Weights of a small GPT-style language model, trained from scratch on English Wikipedia: normalized queries and keys, shifted keys.
Each number is 200 + 40 x the weight over the matrix's rms, rounded and kept within 0 to 999. Layers, rows and columns count from 0.

# layer 2 MLP down (transposed), 512x128, rms 0.0733, rows 471-496, columns 64-127
233,234,151,284,211,99,120,229,176,213,186,134,163,277,248,216,245,217,256,189,218,182,156,220,160,204,223,204,215,171,208,246,149,184,252,173,187,218,289,205,210,147,158,181,206,220,197,110,256,124,216,215,170,141,214,136,219,279,309,112,135,273,257,160
220,157,202,202,195,231,224,230,217,243,200,228,185,208,252,153,168,212,243,239,138,165,194,128,161,217,244,197,131,85,224,189,141,197,197,149,247,269,191,212,207,231,171,267,147,218,252,219,240,199,225,175,205,135,172,230,224,160,236,202,220,161,214,217
211,185,244,246,206,156,209,191,249,192,179,193,188,140,97,231,199,214,120,207,213,230,265,242,207,230,171,226,83,320,207,153,174,101,173,232,209,173,244,174,205,124,209,276,264,171,193,243,195,192,158,283,225,152,245,228,247,180,247,231,231,151,141,201
171,164,197,142,186,197,155,233,216,142,162,95,161,237,204,149,228,170,191,213,207,168,187,196,214,166,192,146,247,184,173,230,198,138,158,206,198,177,177,245,200,182,158,229,223,158,251,270,282,294,273,108,204,245,207,175,261,160,210,210,241,246,205,219
242,210,213,201,183,126,204,175,178,209,197,191,201,180,143,156,183,194,220,200,187,172,278,184,180,238,147,221,152,194,223,78,153,149,228,192,199,182,252,218,101,181,271,243,132,185,203,255,189,261,166,196,196,185,346,184,282,235,270,219,234,195,116,159
196,143,223,158,191,158,171,205,176,217,197,125,178,180,132,163,230,206,257,213,201,153,200,165,174,222,210,235,242,196,271,199,264,240,180,205,212,201,233,236,207,216,240,214,243,236,220,176,225,275,272,145,236,208,132,167,213,205,214,178,190,195,150,210
222,354,159,61,208,149,212,192,192,194,148,153,202,235,220,219,191,196,142,237,170,303,216,129,227,150,176,268,220,229,187,97,301,114,189,129,190,166,277,215,152,253,135,173,152,195,164,299,125,191,276,209,223,190,189,193,126,161,219,182,211,133,231,177
197,200,251,166,256,212,195,195,211,163,130,210,182,197,158,219,145,204,219,181,214,152,174,187,264,136,124,274,203,192,242,171,268,130,225,198,260,251,216,179,129,157,272,173,94,156,196,242,109,130,175,185,156,156,224,164,257,129,211,263,232,217,223,268
184,226,236,190,184,171,228,186,196,233,186,151,159,166,198,181,218,215,241,213,200,184,212,205,187,209,210,216,180,215,202,187,201,192,239,182,214,223,237,181,215,200,206,175,175,206,193,194,194,183,218,183,205,169,173,225,185,212,211,230,205,216,206,245
210,177,193,217,225,216,208,221,199,209,204,198,177,206,196,197,201,226,180,228,193,182,186,189,209,160,185,197,196,203,173,228,211,199,199,202,178,169,209,186,162,194,222,194,235,195,228,197,200,205,203,215,185,206,224,213,229,211,227,210,182,165,203,230
241,145,158,97,197,253,258,212,135,137,212,215,209,219,244,234,167,237,120,176,166,188,139,131,199,194,167,276,186,104,220,161,229,265,241,231,183,245,111,168,241,290,185,263,213,168,248,143,194,242,198,197,188,212,120,210,161,284,194,111,163,191,170,227
215,184,149,217,247,166,142,184,143,166,227,155,204,175,159,158,168,250,249,167,146,223,203,69,204,143,154,262,216,198,200,171,194,182,173,256,237,209,247,151,197,260,186,169,131,194,230,142,157,192,189,135,185,176,164,121,214,239,234,207,127,231,270,200
151,239,199,236,141,261,240,83,215,175,200,200,164,195,133,174,243,265,292,243,210,219,232,264,144,167,256,146,164,280,139,276,183,196,196,189,240,182,164,236,176,207,198,193,281,175,156,163,179,176,260,195,307,183,82,198,230,136,223,133,130,249,324,173
304,205,281,265,178,257,131,131,206,189,186,192,87,212,141,234,178,200,273,151,291,161,214,144,189,82,235,206,185,257,291,182,217,112,233,150,169,223,197,197,161,212,255,219,305,195,171,243,265,101,221,246,86,282,263,159,220,215,143,245,172,166,250,170
157,214,193,241,242,192,208,248,185,238,208,239,190,204,154,203,166,189,176,182,232,199,229,248,195,141,215,102,216,234,183,216,216,274,222,207,181,172,153,190,183,179,194,210,182,219,282,235,200,135,227,244,201,217,214,255,222,207,159,194,158,197,205,225
145,179,184,107,146,186,246,182,185,243,227,180,180,179,191,152,195,173,195,141,183,142,230,204,168,221,191,144,188,183,208,229,226,207,192,175,264,278,188,196,187,155,170,223,202,159,178,277,160,191,193,189,194,144,217,229,229,250,205,207,192,213,257,193
141,202,192,200,169,181,221,218,200,178,190,200,179,209,210,183,228,169,207,207,145,213,199,187,231,206,179,193,174,205,187,147,156,201,178,223,207,198,199,211,210,224,224,237,190,183,193,214,197,198,201,166,212,191,194,212,236,210,251,219,231,228,228,188
219,209,214,215,180,120,234,221,161,226,195,227,120,215,190,194,149,69,209,225,99,186,235,238,181,181,180,208,193,190,148,252,262,216,186,206,214,179,166,121,196,180,197,171,177,210,175,224,126,219,202,225,226,253,229,201,144,220,204,181,289,232,128,170
264,158,220,211,163,202,211,237,154,274,167,210,212,178,107,227,226,185,157,211,153,234,223,191,234,210,162,239,154,151,209,214,201,243,132,189,219,184,179,210,161,172,185,120,170,143,163,240,172,277,201,265,195,249,222,141,164,173,158,204,192,176,189,172
159,212,248,217,192,184,198,213,170,257,179,221,165,214,132,207,240,239,218,229,233,237,231,156,263,181,275,216,256,194,239,160,167,208,187,256,195,148,216,176,210,224,162,176,166,216,265,132,192,178,241,227,177,189,221,233,174,166,151,237,229,192,246,213
91,211,118,230,162,149,223,190,172,203,210,287,232,161,218,237,236,210,221,189,250,113,150,182,170,131,174,163,210,206,222,192,213,189,216,222,188,239,236,161,223,222,110,177,220,249,193,201,208,309,222,132,236,209,212,172,265,223,167,176,250,150,207,200
242,174,172,227,175,256,159,167,211,173,152,144,199,228,185,178,209,172,206,207,217,228,263,166,259,191,270,146,235,244,165,177,217,174,176,145,182,259,162,210,183,201,255,223,226,177,224,136,243,219,224,166,254,205,221,228,165,244,222,254,279,181,211,199
182,236,214,214,197,218,185,196,220,183,189,193,218,210,205,178,209,131,170,215,224,204,186,238,229,230,253,127,210,195,204,186,256,174,208,206,212,186,252,180,187,211,197,156,207,179,153,169,217,239,269,224,216,197,171,236,165,238,189,252,162,176,178,236
229,218,217,193,211,190,191,208,221,236,198,223,193,192,235,238,168,260,200,157,185,232,222,192,188,209,219,178,219,212,141,267,187,236,236,244,208,174,120,196,183,193,242,183,150,199,220,292,223,200,144,199,202,233,304,216,225,157,193,205,197,292,175,154
156,159,215,220,153,127,184,148,267,189,226,317,257,192,204,173,233,204,175,244,234,225,287,160,130,221,204,271,111,239,285,245,209,127,170,244,217,168,194,168,225,234,256,285,176,204,229,176,241,204,315,227,119,183,150,252,178,186,212,140,199,222,208,156
160,180,199,222,167,172,213,233,225,187,194,270,151,210,179,173,145,149,182,148,211,202,131,232,182,245,168,202,189,165,238,234,227,231,162,110,250,134,190,206,216,199,181,165,241,242,182,219,188,220,259,180,180,189,198,172,127,182,203,239,226,238,145,215
# layer 2 MLP up, 512x128, rms 0.147, rows 472-496, columns 64-127
209,152,256,205,226,220,259,227,208,161,186,208,194,207,201,157,230,181,245,214,230,200,143,225,239,238,204,166,155,257,162,230,200,185,208,238,197,203,147,188,212,211,195,201,180,193,174,118,177,225,175,189,211,210,213,198,186,223,141,182,210,163,187,197
171,263,210,268,176,127,220,226,138,288,225,214,229,129,201,89,263,265,233,208,180,131,167,214,220,233,204,180,266,224,207,124,218,210,138,156,192,184,246,210,192,189,172,209,238,201,147,139,231,199,248,212,195,188,133,260,136,180,217,144,195,258,193,217
204,247,219,191,229,165,219,241,125,135,251,138,259,217,179,164,209,199,94,213,212,250,146,284,233,133,161,156,182,229,186,236,230,194,208,154,194,176,231,212,164,201,196,267,197,191,271,289,193,205,201,192,212,179,220,214,263,217,279,147,210,168,214,194
156,236,104,230,278,134,189,159,216,256,208,207,196,236,259,213,170,242,180,199,284,242,194,198,218,248,223,128,207,295,98,122,162,165,235,108,191,215,193,182,231,225,236,108,209,173,161,224,195,136,235,213,225,248,196,137,239,241,157,187,223,284,186,234
231,156,264,236,269,179,203,143,201,239,234,137,181,203,199,147,171,164,196,198,175,216,199,179,213,190,207,187,237,174,201,171,222,232,166,220,195,238,202,148,182,198,216,163,233,249,255,182,239,197,257,204,261,195,161,169,200,157,219,191,188,226,150,178
221,241,192,238,274,189,232,200,201,215,204,100,236,209,206,271,128,231,172,235,199,231,251,154,241,192,106,245,207,207,197,80,222,250,222,210,165,124,233,211,208,158,179,185,238,164,188,242,272,240,255,208,242,195,183,159,79,266,126,184,223,151,249,102
185,238,181,232,198,220,173,254,278,163,238,225,201,308,187,156,192,178,248,185,294,241,211,152,188,225,222,226,183,209,224,134,188,153,181,184,153,230,164,145,94,200,211,231,177,218,177,226,158,275,294,166,146,217,136,216,184,181,203,231,194,235,230,232
224,207,182,191,210,212,223,195,226,179,248,224,206,242,186,209,193,183,204,203,226,179,193,160,203,224,195,228,205,213,201,189,217,257,167,233,204,162,170,219,190,165,180,214,217,197,229,183,179,230,232,202,219,195,183,204,184,197,207,195,161,161,190,155
216,189,236,203,167,200,186,163,190,204,217,185,209,238,233,173,196,169,226,190,160,209,192,233,210,216,223,188,173,191,196,186,173,224,212,199,224,197,206,206,219,160,198,208,178,228,168,169,173,203,197,206,186,198,227,134,176,211,184,212,181,232,234,178
252,253,288,242,117,156,119,247,147,177,262,205,273,233,161,139,240,177,247,183,196,209,203,260,252,185,252,209,174,133,180,243,208,146,202,251,164,219,240,143,223,197,177,142,217,182,68,254,218,187,300,181,291,130,218,201,255,96,240,205,190,250,209,98
212,148,223,271,213,176,237,175,199,213,262,240,136,175,287,174,253,345,97,212,231,113,252,174,229,221,255,205,248,187,197,223,196,193,162,231,172,261,165,227,198,107,128,233,149,201,121,245,149,295,192,247,156,184,153,211,253,226,199,137,257,253,257,231
221,167,223,277,182,165,231,203,208,243,201,267,223,234,183,179,157,253,340,255,234,239,229,264,255,147,191,217,134,128,82,183,225,213,183,216,199,263,204,268,232,164,186,247,226,233,222,145,183,177,139,202,126,217,232,174,158,247,215,143,135,238,208,180
212,131,131,230,232,149,193,155,120,195,238,220,250,270,108,76,209,215,191,184,181,298,185,113,174,254,188,234,296,285,222,275,207,96,255,179,244,198,100,216,298,263,200,255,222,119,157,156,111,219,285,207,191,159,200,104,198,226,182,171,148,110,120,139
243,159,163,228,164,217,208,181,178,151,185,108,198,191,148,215,254,183,181,190,251,171,220,225,217,168,166,218,212,242,143,226,199,232,202,178,219,167,165,257,193,215,145,227,244,152,169,251,206,213,149,258,208,151,166,193,145,195,209,157,234,218,166,226
241,228,179,258,249,141,208,201,235,212,235,226,258,228,190,174,190,189,217,212,255,213,192,176,239,194,222,177,170,255,210,217,172,176,140,177,212,189,231,202,173,211,172,236,160,269,232,223,151,185,239,157,139,205,262,108,175,212,185,215,205,246,140,161
193,191,232,211,160,222,191,169,169,220,228,220,255,210,189,174,238,187,191,198,200,193,200,224,200,198,197,227,217,194,228,182,140,214,242,207,175,180,175,181,205,213,215,200,206,186,201,220,207,182,215,236,201,203,205,198,202,178,184,223,204,197,171,200
220,221,215,163,210,212,144,214,200,193,226,191,264,191,244,191,270,220,199,176,162,180,120,165,208,171,153,149,260,230,203,197,178,204,269,184,301,265,325,89,102,292,211,197,187,160,207,190,191,173,233,268,105,236,163,238,161,256,137,241,209,255,279,190
152,143,218,230,233,203,266,210,243,234,196,203,258,152,178,204,152,196,147,252,274,227,127,226,158,299,209,166,215,185,199,279,99,249,287,248,146,235,202,166,166,182,183,179,186,173,148,185,251,189,213,246,170,211,162,230,224,228,189,193,217,175,175,211
164,178,218,128,187,236,231,129,214,219,224,191,135,125,212,244,227,203,164,212,226,149,223,215,179,198,188,176,191,170,216,209,226,187,227,210,58,193,273,182,221,218,179,168,199,143,211,229,242,103,159,220,151,186,245,236,270,226,219,262,230,199,229,182
225,208,234,278,228,238,191,243,273,163,176,194,138,189,163,161,156,211,214,98,156,240,160,290,234,267,268,255,186,299,133,160,228,267,155,193,219,188,146,201,203,213,225,215,154,186,227,242,108,200,192,255,256,109,206,166,216,211,200,160,248,173,164,203
269,205,167,187,183,154,253,173,195,158,224,234,195,183,249,144,168,290,159,235,194,210,207,177,104,209,218,192,229,156,205,191,217,136,181,199,241,153,249,156,209,206,172,161,141,201,234,256,199,173,197,189,164,156,123,220,212,220,181,172,213,275,260,222
241,243,223,211,203,152,199,205,212,201,239,185,219,184,199,186,197,212,138,258,215,224,211,218,215,226,250,115,242,201,185,162,206,197,207,168,224,184,243,160,148,214,216,207,199,200,195,185,211,198,167,219,128,192,172,219,141,221,209,211,213,177,158,263
183,183,176,214,206,233,216,215,162,247,243,145,167,214,212,146,197,175,197,203,159,250,158,175,167,214,203,188,247,237,195,198,232,178,162,166,210,173,230,102,229,149,202,252,229,217,193,227,212,248,202,190,181,321,193,146,190,256,194,203,191,205,231,195
208,179,236,143,176,267,289,157,162,251,179,163,234,235,140,219,171,199,247,140,169,231,171,232,186,186,138,194,180,197,190,223,154,199,189,193,131,214,220,291,138,156,325,144,197,239,311,196,202,136,44,175,222,178,191,232,262,160,158,235,176,236,260,149
226,173,195,193,172,153,198,287,238,133,251,210,206,125,176,182,224,245,191,244,208,244,217,259,207,198,183,203,241,213,249,265,286,185,215,227,166,217,218,199,119,229,132,233,164,155,159,165,201,205,151,153,161,135,133,171,229,208,171,209,118,145,183,207